Part of a small language model's weights: 2 heads of 32.
Each number is 500 + 50 x the weight over its row's rms, rounded and kept within 0 to 999. Layers, rows and columns count from 0. Numbers have three digits each. The size before them is the row's rms in percent of the matrix's.

# layer 3 MLP gate, 384x96, rms 0.0762, rows 145-201, columns 48-95
095:453525519550468421432574388454470545516466593517435506585479425489501453519495538521396524473467389517538467567521511430536427399515445466415443
099:596528510524534593558465482496517475454517504550428551471476458562569488552541423532517462389504403468494452587487557491442506396415453598577512
100:563517506476554460541454473487472557471539527475549451544499527506534486501398574493437546473459503437482559418503441556469550515547469509540457
099:534586447571425476545543560475527525429595534483465488510473507482456477612497483470541471447605460552475463523466513551491521490447567619513581
103:508421553608387490414501448514546519509506439554519438437520492451518542591547523526515530518447503562450516523412463547513478467542492438459514
098:523488492484516535438476459582480511421520605562485476584433490495532419448471617450506527522450536562486563517499526455472462422447475485461415
095:454417491503445433499479564426531539528436485535384518474580473484486557500451471511463479468484432479433520484539422443454543540485588461520543
101:594541431496449465592500468513557442488607518573539439473497440499485589520459485531491606474491459482546449558573577406506490388469521542572505
116:527478578466428390508563417470535519485495424523532494558549572429590579555459559507538550511472437422492500487471504390418467459514629487465515
098:461525454451604543533586606507448421489624483545584548566516531502446572495508571425484501543539429431496537474500472552517518470497500546513571
098:502511497472523557582526548562476543469474402501494450503462530439449564461331507531511509522472576474407533506492595495596482513510498478456499
088:456448487524440563519475435516497517490535475574495522436459587394535478496448549546464473539513511534536451474476528447504448460603545451532436
105:462515505499567538465556444492488399474509445427420550521503577571482537491416499493471437539465462470438553525471435524532473555537452556534491
104:491480477499526403499529566541426520470545501452468554513435480562464474456400496426450447582550482545471534493613543409482492478522549487466510
102:453489533480577513597512504477478449592531522552442449542569501581523515476347481576439475575534533456492549436573485442566526494513587455431561
107:580423598510466521468518414485414540481502563483471479606541551449545507494470562551505538544460498471590527489549549418491526471425529450449498
111:497502457503539449582533450452475482536485473430486456439537604546532515429427501489495494492464503510462416535592493419474578415461553562576479
090:527561551442585433567423421532480447507578541466533508471463669450502598513538538468475564454501479432463470529513521533526411445495431450502465
106:456518397526491520541481435505530571534485389409539522480443483589483529559525424424516442453509452457497456581469372532600520501479504504519488
109:398451476526545473516508482599547473478515548387538536585579498531514511473465486505462441565534485510540615503592486456503490491515614512421468
104:616621518520541496524584541431484478468511480500507459494439454494482483397405518519470585513532500572528498521426535389468453424511555461562417
096:561531417466587477482547503482541465495451515619533442472481425566514470514479508460522474496523484566488497500496446441486435392564455479567446
097:454560531582528507437492579506575606523363529474506505480585506478456473444483453519537561546546543552454454552507541505444485411504535509455423
088:532443495437472539413407551454514577556546570401415582580486552532417530446567542430427498511472462532449578514506462456432422567495463511456558
098:475392503491449507528484482466579521550437488471456444473563564438519451424451562487492432510472567467478477508391543405516603571546438443499452
091:547514500467522464534489534591453453570552559559504468441455548437522585466413582409535484450518521556557456421597543525575463462597479531549514
124:477530470578528508485628487529436395486534399428471453387507522554556484533537454534448584472506469594482407472438538479510585526437556539511446
093:509410465452510498507495485514515484546475389508453425431458526464492498445608474543472484518462547564462553556524492548451502428456504458537461
103:525563436467533490537494464449601393505590524479514452415441465484516519473396532508453524546495501586585516436502470429490526559520484476471469
097:436524529513477427522522491465549571520576462562538520536559446431471460474522444457534469520515436472532533437421493542508481460451613510440423
094:494541548579559515525456467456514411425479449598558490552513510451541504546538586521495567492505514531566483466507443535532488535440534452439475
100:495616519491553475600554519429532525483441530490555566524462456543405488520488462498540549494501420467509535557522499513446508395498588415446473
096:425454497453464549496504508473498491449471524460459578399446496544496491489449503535463502489587548567487521581594537424605483519505494501538517
100:414420573557606514505494515416399526546548523421539529473512459502447444445459508482520503485492530486564426529490467538440447514504552466446569
088:499487496439489499501408443503504420546494595446568456475432497510526532488574503547488564524497549489484583404468489591564554495464463400505562
099:563388521547483519534498482500535470493535487500527613506416528590570579482526523520521475541480465518413466458450409479513513560558446535571489
103:532491495596459501507527471562485461480456391484430538497492551468486474537446562507511492587522448476428445486421574488539519533561447533440526
101:468516458478450491456493450497570531555491464396532521543570555518475553494531489410507363517422536475369602453521438559519605521523534531525612
104:423458596519482565475500496513462525571463543521417500504579465499543450548501493536472498564588428407629522484483593419483499488502410548476543
103:556473546439394467561494478380460439462400459474517563512532570519608517554472522421441576458507542513514394575533482520554488543546455595511440
095:492476459559567481528588536561483587479584460512565421427615381431572484473507483505447529488459455473486470491538449508542454472502578511465519
105:545554576473482509592485557478538482493599509456445555518506579552474425548391461434445533472453420542514435518460499517558526434474464605565484
089:529532563608513580517540529524523490482416548475519471481566437408481434413512386515453546458482520405523446555442554450586557460450442539507560
103:530551569551530509492490529531581493577526420480586556600506484605541425494500500449520466448539472441514597548452402478496477435428485546533409
103:541513467454558414483539535412440453505515536463474460424484491500513510525498434479465468515623499411464443468478470498524487494473516525431520
105:601545521486471538566485493469458563513515485497478490454538485475589539514494421514522502508495381450508462536517452492524540572459483434596490
111:580505460513441440457470486580585547503468472519506384538545501459626456536563567538523449377479432502516447464568446482602464441476585488403523
098:558455527540441567406514444505546531539567434453540598492475528506596543519549557421492519520545465495526586549449528477517513456568443522521553
090:487578565519561422542491511449550532460391519411501597439521524539517470432529571532519563438475529527581520557439498615594501578551485477527498
094:509500563466489514396470565454513479527581454491567442461450493556496469402551423503495485412467525449519514450428526451509552528531450499492537
099:563589471431512509580439529550398547572496465508491490568482387478563479473426539474515411499463479459544474557589530450547442410511465497444519
095:535569467449545467529551606456502469446509542421530441462565512534546447488515547436551451492559443436587409413569544559403577574530481496557455
099:562425572467446512547444425436449461555486426465465489543592563472513495443480548482427507545553570454513521528497471449470465542408437449577436
107:556500456586459490492480536562513461546472541440489478496446466429558500492560559480407577525482450511584519598464545471543502502552481460401422
102:533575529508485540460558463565464463570516515488482441510465538483484456397577474558524469451588452458577463444449481477585461565534452601533359
093:515419524516421451423505549543559538534476517451520521466464527611513511576503520512530547400474457407577445487416449554476562484448472490578500
094:565508475524442479517454530506462388535544531445572541458619585506578513487455495550519493461597492437511544401515496512548579545569446547480516